python train.py --n_head=7 --n_kv_head=7 --vocab_size=16384 --tie_embeddings=true --optimizer="adamw" --final_lr_fraction=0.0 --train_tokens=289200000
Each number is 128 + 32 x the weight over its row's rms, rounded and kept within 0 to 255. Layers, rows and columns count from 0. The size above them is the row's rms in percent of the matrix's.

# layer 4 MLP up, 1792x448, rms 0.0458, rows 1261-1320, columns 392-447
size [ 82  91 108  98  91 112 101  96  86  96  91 107  97  93  98  83 104  77  88 106  87 110  99  87 103  97 105  85  95  76  98 112 108 101 107  99  85 105  97  96 105 111 103  99 104  87 115  93 105  97  99 102 103 101 100 103 107  94 106 105]
[[116 135 114 158 106 138  88 109  92 130 138 123 109 105 132 118 127 130 165 114 146 121 157 145  86 114 119 148 118 136 139 172 153 153 115  94  95 115  37 171 122 164 118 128 132 177 154 125 133 145 154 141 171  81 154 104]
 [108 157  62 111 123 132  64 126 175 120  76 157 206  89 106 147 118 108  98 152 110  74 140 136 122 115 113  93  60  98 105 133 186 150 110 119 124 101 118 134  63 141 117 121 136  75 210 172 151 184 101 133 134 143 113 125]
 [ 59  56 109 121  93  89  79  66 114 104 151 185 121 139 129 166 155  92 175 138 134 114 112 144 111 113 162 147 145 115 175 117 116 141 177 136 147  92 125 177 132 149 172 159  76  75 106 105 147 191  90 147 122  97 136 146]
 [145 134  39  90 107  90 144 157 111  45  93 136 141 126 172 119  80 110 142 145 154 139 140 155 121 119  90 133 148 110 185 136 100 130 159  87  90 101 145 148 107  92 150  92  98 177 112 131 145 156 174 177 104 159 126  74]
 [122 116 157 139 120 156 159 105 148 145 110 110 172  97 134 146  98 164 115 150 107 138 124 126 175  84  53 169 186 145 144 118 149 137 102 148 132  89 150 201 148 127 118  85 118 110 109  95 148 169 105 130 138 132  87 124]
 [102  93 123 191 104  90 117 159 181 112  81 153 173 130  83 167  55 168 161 143  91  95 128 152 162 103 160 115  95 129 147 122 135 129 132 122 161 111 148 138 119  79 139 112 106 128 145 146 121 163  83 136  84 139 138  70]
 [114 147  94 100 148 131 113 165 108 135  84 125 127 124 167 109 124 138 130 135 131 125 158  87 169 103 118  46 143 113 110 145 115 145 211 138 107  86 197 124  66 122 225 138 123 140 137 117  94 121 129 145 130 119 118  71]
 [122 162 147 189 203 167  82  33 115 166 131 109 139 107 133 115 106 179 173 138 163 153 114 149 151 152 111 173 122 110  97 108  97 129 118  91  93 185 168 115 105 142 132  78  35 187  74 130 122 130 131 114  67 148 107 149]
 [112 152 107 110  87 181  58  92 199 139 118 155 203 112 138 104 157 121 129 120 163 121 104 113 156 113 107 181 104  44  96 133 131 164 174  64 143 141 148  94 110 172 131 138 154 147 142 161 137 216 110 124  81 147 138 150]
 [ 75 154 137 127 141 120 111  91 119 123  87 114 153  79 158 180 133 127 144 102 143 140 135  76 153 114 125 117  99 124  99  64 154 114 127 129 112 119 154  64 158  70 154  90 151 116 120 107 121 106 131 118 159 103  99 120]
 [127 153 129 120 162  79 150 165 158 125 154 113 143 129 147 159  96 157  98 157 152 118 126 100 145  78 102 135 114 114 122  88 127 162  83 110 109 148 128 149  77  96 119 108 127 124 176 114 149 100  35 141 152 117 124 126]
 [135 114 100 158 129 142 123  91 172  34 155  91 125 157 140 135 129 116  91 101  95  99 157  84 132 179 140 126 103 166 136 113 131 140  98 125 102  91 157 101  94 112 135 163  91  99 202 141 122  88 106 159 128 113 140 128]
 [109 145  70  73 127 123 139 184  46 120 126  88 200 114 124 180 113 134 153  85 187 146 174 155  83  89 116 146 188 164 146 102 128 161 109 109 101 151 116 114 119 149 127  73 165 157 142  87 146 170 107 108  89 167 104 133]
 [ 88 181 149  97 117 137 103 110 175 124 111 102  86 128 175  84  69  95 161 158 141 173 139 126 174 143 148  43  99  88 156 168 101 145 192  77 173 118 142 141 155 136 136 156  97 143 191  56  95 147 116 121  90  98 127 127]
 [115 108 110 101 158 158  91 119 163  97  87 132 110 138 112 170 105 130 110 193 134 134 138 143 121 152 143 108  89 148 170 125  94 110 100 155 156 160  66  74 110 112 104 174 110 114 136 151 135 116 114  96 181  99 121  93]
 [124  80 111 142  90 162 137 162  92 158 135  84 166 138 131 118 155 147 135 137 113 117  96 161 187 102 150  83  94 135 168  39 118  57 131 196 110 156 111 123 120 147 100 100 130 110 103 101 183  97  46 131  93 177 114  95]
 [113 154  96 169 105  91  96 168 122 166 162 124 162 106  91 124 136 123 154  50  80 125 103  86 174 201 115 140  98 139 175  59 148 154 113  78  88 155 131 124 101 105 143  78 109  81 106 133  96 125 225 150  59 108 134 119]
 [155 143  94 114  55 149 147 139 129 121 127 155  73 137 151  92 138 116  74 144 139 153 102 137  92 132 140 141  96  85 130 114 141 135 101 136  65 173 146 133  77  85 131 142 137 126 108 140 146 170 151 137  79 147 168 113]
 [121 108 116 144 147 122 106 106 208 127  90 125 189 104  95 127 138 176 133 112  84 126  92 103 152  62  90 179 133  90 115 125 134 139 176 142 122 138 160 147  67 118 130  36 146 119 161 104 162 122 110 142 116 147 132 109]
 [ 75 163 133  56 151 138 145 127 119 124 105 223 124  78 176  89 146 133 141  97 162 142  87 123 124  75  91 119 161  95 130  98  65 156 104 122 131 109  84 137  98 144 201 107 145 122 161  95 156 137 139 120 106 162  91 123]
 [112 128 126 110 104 120 110 119 172 140  91 179 144 148 173 162  94 128 142 128  92 126  86 110 117  41 114 143 158 170 150 146 147  87 169 121 152  94 105  94 142 137 180 118 131 104 113 121 106 157 198 143 174 130  98  73]
 [148  75 140  71 150 144 148 181 116 117 146  83 198  92 159  89 115 174 160 141  89  76  88 140 167 127  80  97 135 131 114 102 117 128 137 150  91  45 145 159 135 101  87 114 182 116 171  64 174  79 127 151 116 201 104 140]
 [ 81 104 104  54 157  96  98  96 111 122  85 175 141  99 163 128  81  86 147 108 132  71 134 187 160 100  99 126 127 125  75 150 105 114 103 182 109 156 126  96 166  96 131  99 164 115 102  35 100 141 207 113 104 132  94 148]
 [159 128 129 102 100 130 195  71  90  66 111 152  55 138 219 138 131  72 121 147  86  96 101 173 162 121 120  93 172  90 106  49 127  94 148 177 107  88 113 188  44 140 140  66 145 151 209 113 142 121 169 183  72 122 164 136]
 [122 120 122 140 171 129 209 148 123 144 143 106 137 109  78 110 116 164  95 155 151 173 162 187 122 147  61  90 172  69 111  81 142 140 145  52 103 144 140  72 105 161 152 115 123 202 151 127 111 154 177 148 138  74  92 107]
 [138 123  97 168 159 142 188 104 103 145 115 144 155 124  95 158 112 112 112 110 105  76 115 141 140 109 112 153 119 123 120 115  91 162 104  96 120 121 136 138 127 152 102  73 106 134 158 152 201 108  96 106 105 145 134 123]
 [144 145 129 104 102 135 108 128 179 120 132 117 115 129 169 141 111  75 154 160 167 129 185  85 142 128  95 120 197 101 134 158  49 178 177  57 157  79 177 105 139  96 151 127  68 106  96 105 143 123 151 167  92 140 125 120]
 [121 131 119 115 148  80 181 117  71 104 152 130  62 119 102  78  94 127 139 116 151 153 129 146 119 169 116 156 154 133 145 154 128 147 123 124  90 167 108 139 161  67 120 105 133 145 136 127 124 168 159 153 119  87  84 119]
 [ 58 147 122 150 181  92 170 123 130 147  99 130 115 121 119 111 136 157 116 154 107 163 148 133 106 109 136 117 129  92 203 129 113 116 114 127  46 153 124 136 183 119 100 108  83 197 201 124 113 157 142 137 120 159 117 182]
 [130 169 142  97 131  98  83 111  70 151 107 137 137 146 158 137 124 118 115 102 106 109 159  46 118 109  72 117 203 126  92 149 114 143  98 140  80  93 137 113 143 118  61 198 128 155 148 121 136 146  70 126 105 106 134 161]
 [122 119 135 123  52 124 146 190  78 133 154 146 132 111 223 149 113 160 125 132 204 105 138 172 110  88 166 132 129 157 159 161 109 104 187  96 111  39  94 194  73 137 169 172 138 124  85  97 102 125 176 137 182 108 103 118]
 [114 123 141 188 164  70  87 188 121 163 120  75 117  86 135 125  78 116 112 134 149  98 144 160  33 139 138 112 151 115 104 128 105 164  92 176 153 120 146 136 129 163 138 162 112  55 149 129 116 102 113 158 105 149 118 131]
 [122  89 101 137 140 178  99  97 132 141 138 106 127 141 168 159  89 153 187 127 182 161 138 155  90  81 139  94 107 165 148 162  80 155 147  68 153  59 123 116 120 143 157 173 135  47  98 162 119  96 188 152 129 104  94 103]
 [101 127 135 156 151 141  90 151  97 151 108  91 140 120  89 106 122 124 126  99 105 145 125 133  79 108 158  95 125 150 159 110 146 129 122 168  67 146 129 141 149 131 125  59  59 164 117 104 107 170 107 110  76 150  87  81]
 [141 115 109 135 126 105 115 130 156 137 148 162  88  69  92 105 115 174 117 100 106  84 142 119 135 144  70 163 142 127 132 129 127  99 118 139 117 109  92 135 110 147 154 194 128  73 131 133 124 100 143 184 121  87 140 126]
 [127 118 123 136 149 153 148 121 107 158 167 147 124 107 148 147  97  83 128 150  80 185 153  91 118 151 114 135 154 119 115 134 150 100 113 109  63 150 115 147  98 174 153 133  56 112 147 105 132 149 148 169 150 120 134 133]
 [127  76  61 101 168  87  94 192  94 138  47 138 179  87 128 114 101 167 120 105  90  80 173  59 105  83 145 158  93  53 152 122 135  96 112 140 113 138 132  93 105 130 198 117 124 144  65 126 192 177 175 175 149 144 176  61]
 [116 152 110 149 135 129 155 137 171 128  97 110 165 103 139 181 109 144 160  93 188 126 103 141 180 130  75 142 111  15 128  82 138 129  88 115 129 177 114 143  99 171 116 160 138 125  95 129 128 154 109 116  72 126  85 162]
 [159 154 116 145 110 129 108 135 179  68 140 173 136 177  98  72  75 162 112 106 116  73 115 106 130 142 177 130 128 161 175 117 130 172 142  82 169 124 183 176 130 135 100 108 119 139 100 143 143 152  86 114 133 142 151  75]
 [148 144 120 166  82  59 100  97 197 155  73 122 107 161  93 146 137 108 184 127 189 144 134 161  87 141 129 156 120  99 186 151 156  93 126 109 128 101 151 143 147  91 155 160  92 152 115 146 133  87 140 158 165 132 139 139]
 [ 97 114 150 122 119 163 122 137 112  98 135  72 157 143  93  81 105 137 105 151 101 132 180 153 146 146 105 125 146 105 129 130  86 109 114  81 127 132 143 199 134 136 192  86 116  75 137 131 138 152 109 160  99  67 103  64]
 [134 110 122 136 159 133 176  85 168  75 145 138 149 149 140 125 108  96 150 142 126 164 173 102 138 144  80 127 117 110 168  70 136 156 148  59 130  87 155 105 131 106 165 161 102  76 137 133 145 119  87 141 178 125 128 135]
 [159  80 104 100 197 151 142 120 118 129 118 139 140 137 121  94 105 158 144 135 107 114 115 118 121 140 182 155 159 116 153 118 115 167  80 130 130 120 127 133  86 212 118 108 123 114 141 141 141 122 162 156 101 107  78  94]
 [126 126 112 102  56 171 131 194 140 101 119 159 138 109 116  94  58 157  77 131  41  81 136 174 130 142 127 117 115 152 147 143  95 130 189 108 127 103 125 157 142 102 129  96 110 134  86 111 146 112 163 158  66 102 152  34]
 [135 126  77  63  75 149 155 128 126 138 131 114 129 101  95 148 129 143 212 179 193 149 188 162 109 136 145  78 112  67 169 148 124  91 103 140 184 158 112 127 108  67 135 173 100  87 109 152  91 141 127 205 189 188 134 132]
 [157 122 108 167 137 134 148 106 157 135 125  58 151 132 176 186 164 129  91 146 109  99 108 142 147 136 179 108 177 162 129 115  79 131 133 121 111 116 139 108 188 118 118  84 163 108 155 154 191  94 151  60 118 157  81  82]
 [106 126 132 148 136 181 161 159  99  69 111 146 118 123 134 105  91 127 141 121 180  82 145 157 120 111 138 170 194 132  77 134  96 196 174 100 141  63 129 121 135  56  92  47  67 222 151  95 114 169 134 126 171  92 126 178]
 [111  95  81 144 107 153 129 136 159 129 103  94 155 118  99 222 134  56 139  86 119 128 152  71 153 130 119 149 133  83 169 100 157 113 104 180  97 155 192 128 128 127 119 108 146  97 126 124 136 170 122 139 137 127 158 176]
 [156  87 130 130 127 110 114 137 108 132 110  57 161 104 111 113 139  57 156  73 199 177  93 114 133 118 186 101 117 112 228 103 165 173 120 122 128 117 132 135  90 126  78 105  68  72 136 126  95 156 151  90 128 147 135 103]
 [ 70  96 149 123 152 133 150 103  83 135 139 137 177  51 104 134 170 117 186  67 168 148 181 151  85  93 165 113  95 188 186  91 115 116 157 111 136 117  92 102 103  96  65 130 131 164 106 121 168 137 152 106 151 115 149 128]
 [134 122  76 118  92  80 153 145 159 143 156 178 129 158 116 109 122  85 148 118 158 141 147 152 124  95  86 114  94 107 109 122 155 113 129 166  59 160 189 140 161 125  92 111  90 122  89  41 118 150 177 139 110 108 116 157]
 [ 63  45 120 138 114 131 102 125 107  99 128 144 105 114 143 169 132  66 136  72 146 155 109 123  88 145 131 133 129 101 135 143 118 172  91 112 113 146 108 156 159 134 120  80 120 105 174 104 112 134 109 127 101 187 145 130]
 [139 101 132 164 174 188 139 189 173 145 100 135 125 125 125 167 127 156 123 143 166 127 114  87 129 107 126  91 112 116 140 157 115 126  65 114 105 100 203 159  70 151 126 161  92 180 112 108 164  95 121 124 118 166 100 134]
 [115  97 123 188 141  87 125 157  67 111 175 110 105 106 140 106 107 164 165 134 158 127 123 159 194  77 117 131 121 133 149 121 136 157  82 128  89 157 106 124 152 135 128 143 119 120 112  96  93  84 123 147 123 143 132 103]
 [142  85 137  96  95  90 163 122 120 129 109 115 117 132 116  97 131 104  84  97 194 119 109 165 131 181 145 214 126 149 156 101 173 115 172 144 156  93 129 138 150 106 117  98  80 110 136 118 121 144 113 165 115 147  99 132]
 [129  48  86 113 141  78 161  92 121 100 113 107  84 137 138 157 123  36 140 116 143 123 128 116 104  65 219 116 162 135 109 170 108 134  68 169 144  63 191 130  97  99 186 110  91 138 154 117 109 105 125 207 104 124 104 107]
 [134  73 139 134 104  72 138 111 160 117 160 135 104 116 104 132 120 108 150 147 171 164 168  68 133 136 102 139 163 115 113 131 108 154 119 151 138 149 137  61 136 125 109 135 121 156 121 149  93  79 154 141 138  39 161 172]
 [160 133 149 205 128 111 119 143 116 107  93 131 156 123  98 100 155 156 143 139 133 155 128 188  96 122  71 134  96  60 119 135 119 166 203  94 152  90 167 142 140 117  91 112  98 104 145 116 216  67 110 159 125 122 115  81]
 [ 86 135 121 108 125 107 105 136 197 129 119 161 141 168  76 135  84 144 208 146 125 121 102 124 114 125 138 105 159 139 144 170 124 151 129 142 169 117 174 108 120 152 146 170  99 140 147 111  96 131 111 178 135 100 108 111]
 [137 129  91 175 109  89 157 141 124 139 126 134 115 138 152 113 139 100 120 116 157 164 105 160  54 128 115 161 131 156 173 112 108 124 172 172 129 130 116 129 185 132  94 109 153 148  87 138 180 114 145 161 151 146 199 174]]
# layer 4 MLP down (transposed), 1792x448, rms 0.0419, rows 1261-1320, columns 392-447
size [ 80  90 120 118  90 110 103  98  85  89  85 100 104  84  95  82 108  81  94 113  76 114 101  81 107  97 108  77  86  79 104 106 122  97 103 104  83 110  95  95 109 106 103  90 100  91 122  91 111 101  98  95  95 106 102 101 108  85 103 101]
[[112 163 148 150 125 144  90  78 156 146  97  81 108 136 149 173  94 181  97  91 103 143  90 135 138 130  68 134 129  80 114 144 109 150  71 174 173  94 132  81 103 134 131 136 150 111 145  79 128  72  90 112 105 186  93 155]
 [ 91 136 190 138  82 110  60  69 112  52  86 138  98 140 140 171 197 129 147 144 107 157  49 112 102 103 101 126  79 123  85 168  83 147 176 141 109  77 158 181 129 145 131 133 140 172 150 122 123 136  68 137 122 171 110  66]
 [100  82 128 131  97 116 112 143 131 159 174 166 139 139 140 194 102  91 129 210 117 136  97 137 161 140 145 147 123 152 101 118 177  88 153 136 166 121 121 121  95 158 124 109  63 147 116 180  99 125 122 135  99 155  56 168]
 [138 154 107 134  82 117 137 174 111 108 137 126  68 122 152 132 151 117 105 149  90 152 121 124 152 166 114 176 171 151 120 168 150 146 123 149 115 138 126 126 181 134 134 137 135 170 117 111  93 122 167 116 139  59 135 140]
 [138 128 152 166 151 164  93 143 105 116 144 141  89 161 154 103 184 146  79  90  51 117 154 130 131 133 196 108 115 126 134 156 106  89  94 155 114 158 106 132 138 100 138 110  97 125 119 116 162 123 173 112  99 123 159 115]
 [158 104 170  90 133 199 188 164  96  91 125 132 123 172 171 123 142  95 127 209 129 104  68 159  85 153  77 119 138 104 117 116 116 147 121 113  74 123 107  97 128 210  91 153 113 162 101 175  90 162 153  97  89 122  73 138]
 [122 165 168 176 195 129  91  71 119 131 168  92  87 129 131 152 123 149 148  76 147 106 120  96 133 155 130 156 102 152 119 121 114  90 172 123  85 170 151 129 145 162 137 121 122 168 146  94 137 148 141 139 122  67 123 100]
 [ 98 136 158 115  88 143 126 120 141 111  98 166 164 118 122 141 146 175 162 114 125  69 118 107 131 124 126 150 144 112 141  91  87  82  82 143 114 161 118 167 112 135 172 138  90 134 181 148 176 135 128 144 160  76 139 135]
 [131 100 192 200 132  91  85 146 192 105 197 175  93 130  99  57  77 173 132 112 143 131 151 126 140 153 155 174 112 102 121 129 216 113 135 153 146 124 125 140 127  98 117 150 114 126 162  99 165 120 113 144 169 162 110 153]
 [154 165 155 168 169 139 100 183 107 124 105 136 122 210  84 128 157 118 165 139  98  97 132 122  93 120  98 121 132 114 110 131 134 147 145  96 113 181 108  97  41 130 163  99  96 110 120 116 118 112 145 184  75 133 104 137]
 [158 165 122 169 114 175 108 173 175 186 106 153  49 108  41 192 138 108  87 181 124 116  88 133 118 184 134 162 110  76 175 167  94 144 121 104  84 118 109 119 175 178 148 143  91 128  59 150 125 137 109 139 121 155 129 125]
 [105 109 144  74 175 151 143 157 114 135 171 120 101 131 100  97 195 209 111 122 175 105 115 156 118 114 161  61  96 140 150 129 157  94 109 159 105 146 118 147 147  88 120 159 100 130 126 150 125 131  99 117  84 105 125 116]
 [149 108 110 158 126  76 163 113  87  59  68  95  96 148 140 110 120 120 125 129 197 165 144  88 101 123 100 167 126 124 123 119 143 113 116 127 112 174 115 174 121  95 109  82 130 138 196 135 145 121 110 117 120 138 132 106]
 [156  97  32 143 137 112 132 111 149  88 114 120 188  71 142 141 101 132 138 120 146 155 105 186 134  93 154  82 180 152 115  94 122 101 120 159 111 108 145 150  67  95 165 132 142 101 134 150  90 152 133 158 144  96 162  23]
 [101  89 174 159 149 114 129 150 169  73 149  99 116 143 125 125  88  92 117 119 113 157 165 161 143 112  47 164 105 111 117 137 155 142 138 133 106 106 180 202 132  60 108  80 111 142 157  75  67  68 128  98  81  97 178 116]
 [ 62 130 184 144 150 136  77 126 132 153 129 149  92 179 130 140 117 183 162 207  97 147 123 134 104 133 125 190 146 156  48 172 141  87 112 105 144 107 172 108 117 128 162 150 131 111 161  83 166 121 142 167 134 146 149 101]
 [142 124 122  74 112 139 103 120 135 131 126 115 187 140 113 178 135  67 172 154 167 190 146 146 166  98 137  93 170 186 119 141 172  84 130 164 110  95 185  98 108 157 160 101 152  97  50 122 118 154 123  68  82  81 115  91]
 [125 121 154 140 129 139 142 143 173 150 116 154  11 199  81 103 155 164 105 158 150 112 137 127 140 109  93 138 103 134 122 123 152 111  83 104 160 114 120 116 115  75 133 139 170 130  88 106 182  97 189 124 150 161 110 103]
 [169  78 168 148 143 112 128 128  81 122 203 128  85  97 138  47 122 137 147 131 170  96 106 148 118 150 119 124  93  88 167 156 144 192 126 136  90 142 123 153 190 147  76 127 127 135 182 166 138 109 153 143 133  82 106  91]
 [139 113 194  70 123  77 112 105 109 159 108 115 161 156 133 179 144 108 120 153 144 173 174  92 129 134 110 136 109 128 132  89 117 129  89 136 149  99 164 160  78 117 116 140 119 136 151  93 135 124 100 174 111  92 100 152]
 [157 108 117 117 137 139 164 136 120 107 120 155  89 118 103 169 189 155 176 178 164 100 147  79 117 195 177 179 125 159 152 116 152 118 136 174 124 110 174 114  94 148 105 125 125 133 161 165 114 142 107 141  81 126 213 165]
 [194 123 128  92 144 127 141 109 156 128 153 138 124 150 130  95  82 157  57 127 124 144  62  89 148  83 131  90 128 196 136 161 151 120 139 132  99  71 164 161  98 133  92 103 168 185  33 162 102  78 144  93  72 142 157 119]
 [110  82 142 140 209 114 112 106 204  93 190 119 133 118 102 133  90 129 136  51 145  88 179 167 112  85 130 146 158  97 158  77 128 122 109 115 155 176 114 161 125  78 104  93 134 125 135 182  84 100 152 138 113 115  78 126]
 [145  89 132 153 139  88  91 104 181 150 145 172 130 169  84  88 114 144 109 132 127 131 121  99 116 141 125 167 113 139 155 189 116  45  97 158 137 129 157  98 165  72 121 166 138 125 132 122 145  63  94 151  96 134 145  68]
 [ 98  93  94 141  76 156 139 115 136 111 139 162 105 100 141 143 126  85 161 161  93 153 128 123 185  82 139 109 131  86  36  92 144 110 120 176 109  95 155  87  97 174  76 113  69  84 137 101  60 135 149 118 141  95 124 122]
 [106  91 119  97 132 115 144 172 151  84 189  93  99 119 105 155 104 133 131 102 143  88 157 157 139  89 153 149 127 130 131 118 138 111  67 103 122 115 135 176 112 128 153 109 107 142 124 118 159 113 108 136  91 145 149 164]
 [146 171 219 110  93 139 136  93  97 116 135 107 135 121  98  99 129  37 156 113 163 117 144 124 160 122 127 133 102 119  87 122 158  89 131 131 158 135 154 120 139 108 140 120 122  95 148 121 177  67 101 168 171 152 114 106]
 [124 140 164 142 161 105 152  98 181 123 143 160  43 106 123 104  92 177 138 190 100 124 163  91 112 172 184 174 123 137 149 145 146  91 104 121 172 162 167 140  88 115  91 150 205 173 154 148 122 149  99 114 212 134 191 163]
 [164 141 139 102  85 155  95 124 114 144  97 132 110 134 129 149 146  96  92 164 106 141 120 101 153 123  86 208  94  81  80 110 130 170 123 110 136 141 147 183 106 114 154 156 142 170  94 198 107 201 128 105 136 195 105 126]
 [ 90 154 141 157 132 143  95 119 112 104 161 111  82 160 110 202 128 168 168 131 158 125 124 134 137 100 167 121 127  94 165 114 195  76 110  85 176 117 129 164  55 108 178  91 139 127  77 127 184  81 144 108 112 156 155 112]
 [ 81 116 140  98 156 192 160  56 154 173  69 105 171 135 130 145 132 130 131 185 178 114 142 151 117 107 114  69 121 193 100  92 153 116 161 120 127 201  51 110 151 117 111 132 155 127 150 157 190  81 104 123 189 176 137 123]
 [117 149  89 140 142 109 150 163 119  44  89 159 177 134 129 174 167 149 110 169  94 207 147 129  93 116  79 142  71 120 144 244 153 131 134 169 130 101 111 120  46 128 127 128 125 128 109 160 173 138  76  85 135 198 131 132]
 [190 170 185 108 130 164  84 159 143 137 107  45 206 101 147 121  76  64 133 125 204 127 151 109 109 112 114 124 156 145 135 126 161 111  66 124 153 152 174  99 135 132 182  89 112 103 144 166 163 143 122 192 113 103 130  89]
 [145 134  85 118 125 141  79 182 157 118 170 131 127 161 160 138 107 124 114 144  88  94 121  90 157 123 104 174 117 141  65 124 117 152 110 102 127 125 117 160  84 117 154 148 150 130 157 157 157 120 105  76 141 102 123  90]
 [184  38 118 172 138 146 162 145 139  99 134 127 144 129 173 123 180 107 137 140 165 138 105  95 123 108 102  89 130 159 121 132 165 151 134 109 170 176 166 114 156 145  83  99 160  95 105 142 141 156 151 114 125 123 118 123]
 [121 131 117 133 141 140  86 108  96 154 132  65 179 145 127 153 102 100 122 150  54 104 134 164 149 128  95  83 113 133 154 112  63 187  84  92 104 145 141 174 106 136 186  75 130 127 147 120 150 127 135 109 139 150 167  79]
 [142 149  93  92 146 159 151 115 132 131 128 114  96 152 154 157 122 132 142 166  76 167 145 146 133 121 116 126 133 189 149 146  97 205 177 150  88 103 165 157 116 173 110 174 122 134 116 152 113 116 163 118 127 108 117 103]
 [ 96 172 102 148 108 138 168 121 131  88 148 114 116  99 161 129 106 107 152 124 164 126 154 144 165  92  80 125 103 172 103 152 130 102 123 195  98  95 112 200 124 109 137 130 119 175  83 163 144 183 115 142 189 102  97 139]
 [134  88 140 129 154 166 152 112 139  51 122 128 135 156 142 155 128  96 113 139 144 128 103 108 153 114 107 176 121  50 176 112 112 211 157 185 109 150 120 117 178 141 181  58  83  82 115 192 145 114 101 126 147 198  94 127]
 [202  91 133 141 147 136  99 139 140 148 129 136 132  63 110 141 124 148  83 110 142 120 162 177 189 135 129 135  87  93 178 196 162  78 154  97 132 147  76 146 138 148 167 136 155 109 121 150 148 180 101 137 139 148 159 164]
 [187 121 126 207 163 149 129 142 147  99 209 118 160 159 126 146 143 110 146 113  83 149 104 115 145 100 156  72 118 111  83 148 123 160  86 134  93 143 141 127 134 112 147  80   0 110 113 116 108 159 177 155 121 102 166 200]
 [ 26 131 107 144 116 139 101 139 140 131 172 134  92  95 129 101 153 106 164 116 177 113 152  91 124 112 171 103 131 164 159 119 175 138 156  92 112 116 148 107 172 117 106 174 162 117 175 137 151 142 117 106 146 102 126 219]
 [118 163 164 125 105 147 126 109 123 157 101 122  97 110 108 151 123 137 115 150 102 162 125 156 147 143 111  90 103 133 146 115  97 130 158 140 137 163  53 107 162 119 128 140 151  97 122  84 153 163 141 146 187 161 110 144]
 [161 108 151 133  70 121 133 119 141  90 124 138 111 193 124 143 207 153  89 149 123 162 143 107 207 105 150 136 137  92  76  75 101  86 177 117 159 146 121 151 106 103  84 120 122 172 185 114 105  67 144  71 117 143 148 100]
 [168 139 210  89  43 163  66 112 136 173 167 132 131 138 133 111 179 116 149 163 151 211 143 165 115  82 106 142 119 126 140 110 135 162 130 115 101  90 108 144 172 102  85 114 142 126 171 163  90 162 116 150  86  94 204 106]
 [126 148 115 154 121 136 166 128 162 109 170 157 100 132 111 106  98 162 196 133 148 132  83 154 102 123 119 122 117 127  55 123 133  43 120 100 145  97  56 114 177 132 160 142 106 130 143 112 130 174 137 195 140 131 187  64]
 [154 133 100 122 113 134  97 219 106 104 143 181 169 165 164 118 197 131  70 167 187 165 151  98 148  52 124 171  55 153  94 170  98 145 121 140 147 122 144  58 161 132 111 119 132 155 123  79 145 159 138 119 119 123  78 157]
 [156 141 168  86 142 158 145 121 137 178  90 137 107 160  98 133  88  85 127 119 107 105 112 116 116  91 116 142 103 165 106 119 153 143 136 130 143 105 117  81  92 160 111 121 137 159  79 133 179 135 105 155 142 144 171  80]
 [148 135 129 123 153 131 101 135 119  46 130 134 128 131 140 138 118  85 121 116 105 121 121 145 160 162 129 169  91 155 175 168 138 114 211 114 115 106  87 151 101  91  99 145  67 118 148 138  99 136  79 189 166 103 125 155]
 [100 136 122 129 145 133 142  93 153 146 138 111 107  95 132 108 131 131  84 149  84 159 148 139 181 133 144  95  94 111 124 109 147 156 155 121 148 116 108 106 127 143 164  95 102  81 144 112  58 125  78 140  76 111 159  63]
 [129 137 160 151 142 177 157 145 170 156 124  86 113 153  82 157 166 181 148 149 104  97  85 176 170 143 108  92 113 125 165 123 142 126  94 135 179 134 128  91 111 110 121 168 188 103 122  94 119 140 105  99 170 194 175 112]
 [118  78 136 141  88 139 109 111 122 158  82 119 127 157 129 186 112  82 197 139 173 127 129  97 122 106  94  81 107 183  83 174 144 197 131 133 115 143 132  98 105 190 156 125 119 131  95 145 100 104 206  88 120 124 139 148]
 [ 88 158 127 129  96  67 140 149  88  90 112  75 102 128 126 115 140 125 120 139 183  83  98  82 158 195  73 175 135 131 128 118 125 113 170 125 106 128 150 116  89 111 116 106  83 153 125 200  98 168 129 133 178 219 108 112]
 [100  76 107 151 136 137 137 109  72 163 169 176 105  67 111  63  82 189 204 109 102  73 115 146 139  78 121 165 142 121 117 140  92 150 130 132 136 163  88  89  97 118 105 114 141  58  86 122 102 127  84 125 127 111 108 161]
 [176 132 118 100 130  53 106 129 100 133 206 173 105 138 120 143 193  70  85 134 133 116 154 156 129 106 173  70  98  96 144 109 129 145  98 140 112 125  72 129 144 160 116 132 160 108 143 147 187  77 114 110 133 148  97 104]
 [128 115 104 177 142 135 157 117 103 104 130 111 131 121 167 148 112 164 128 135  73 113 185 132  87 110 176 104 149 142 150 143  90 113 142 149 187 157 140 158  92 107 186 160  70 165 149  75 124 104 126 160  53 124 149 152]
 [142 117 110 121  84 152  80  68 160  91 102 179 108  96 103 145  67  79 179 163  73  62 141 122 137 153 155 141 108 134 131 111 101 140 106  79 152 149 137 108  55 154 128 115 108  70 162 143 130  96 128 191 143 126 104 128]
 [152 155 155 123 111 114 103 123 117 125 104 105 102 150 120 132 144 114  71 146 128 124  96 101 150 111 162 109 106 135 132  89 121 125 156 163 146 156  73 129 163 119  84 173 115 144 201 162  86 130  55 118 166 121 150 138]
 [115 128 109 111  80 142 122 141 148  69 158 137 108 127  85 179 200  91 161 141 163  92 124 159 196 152 117  87  81 148 166 144 140 125 135 124 182 125 170 100  94 151 140 174 122 172  83 117  75 135 163 137 164 120 177 175]
 [114 189 101 111 109 101 156 137 104  94 152 122 129 116 135 192 119 113  96 103 122  64 101 106 119 136 153 170 165 152 146  93  95 116 142 103  95 115 157  86 159 128 171 112  92  55 171  98 150  75 102  87 183 110 146 122]]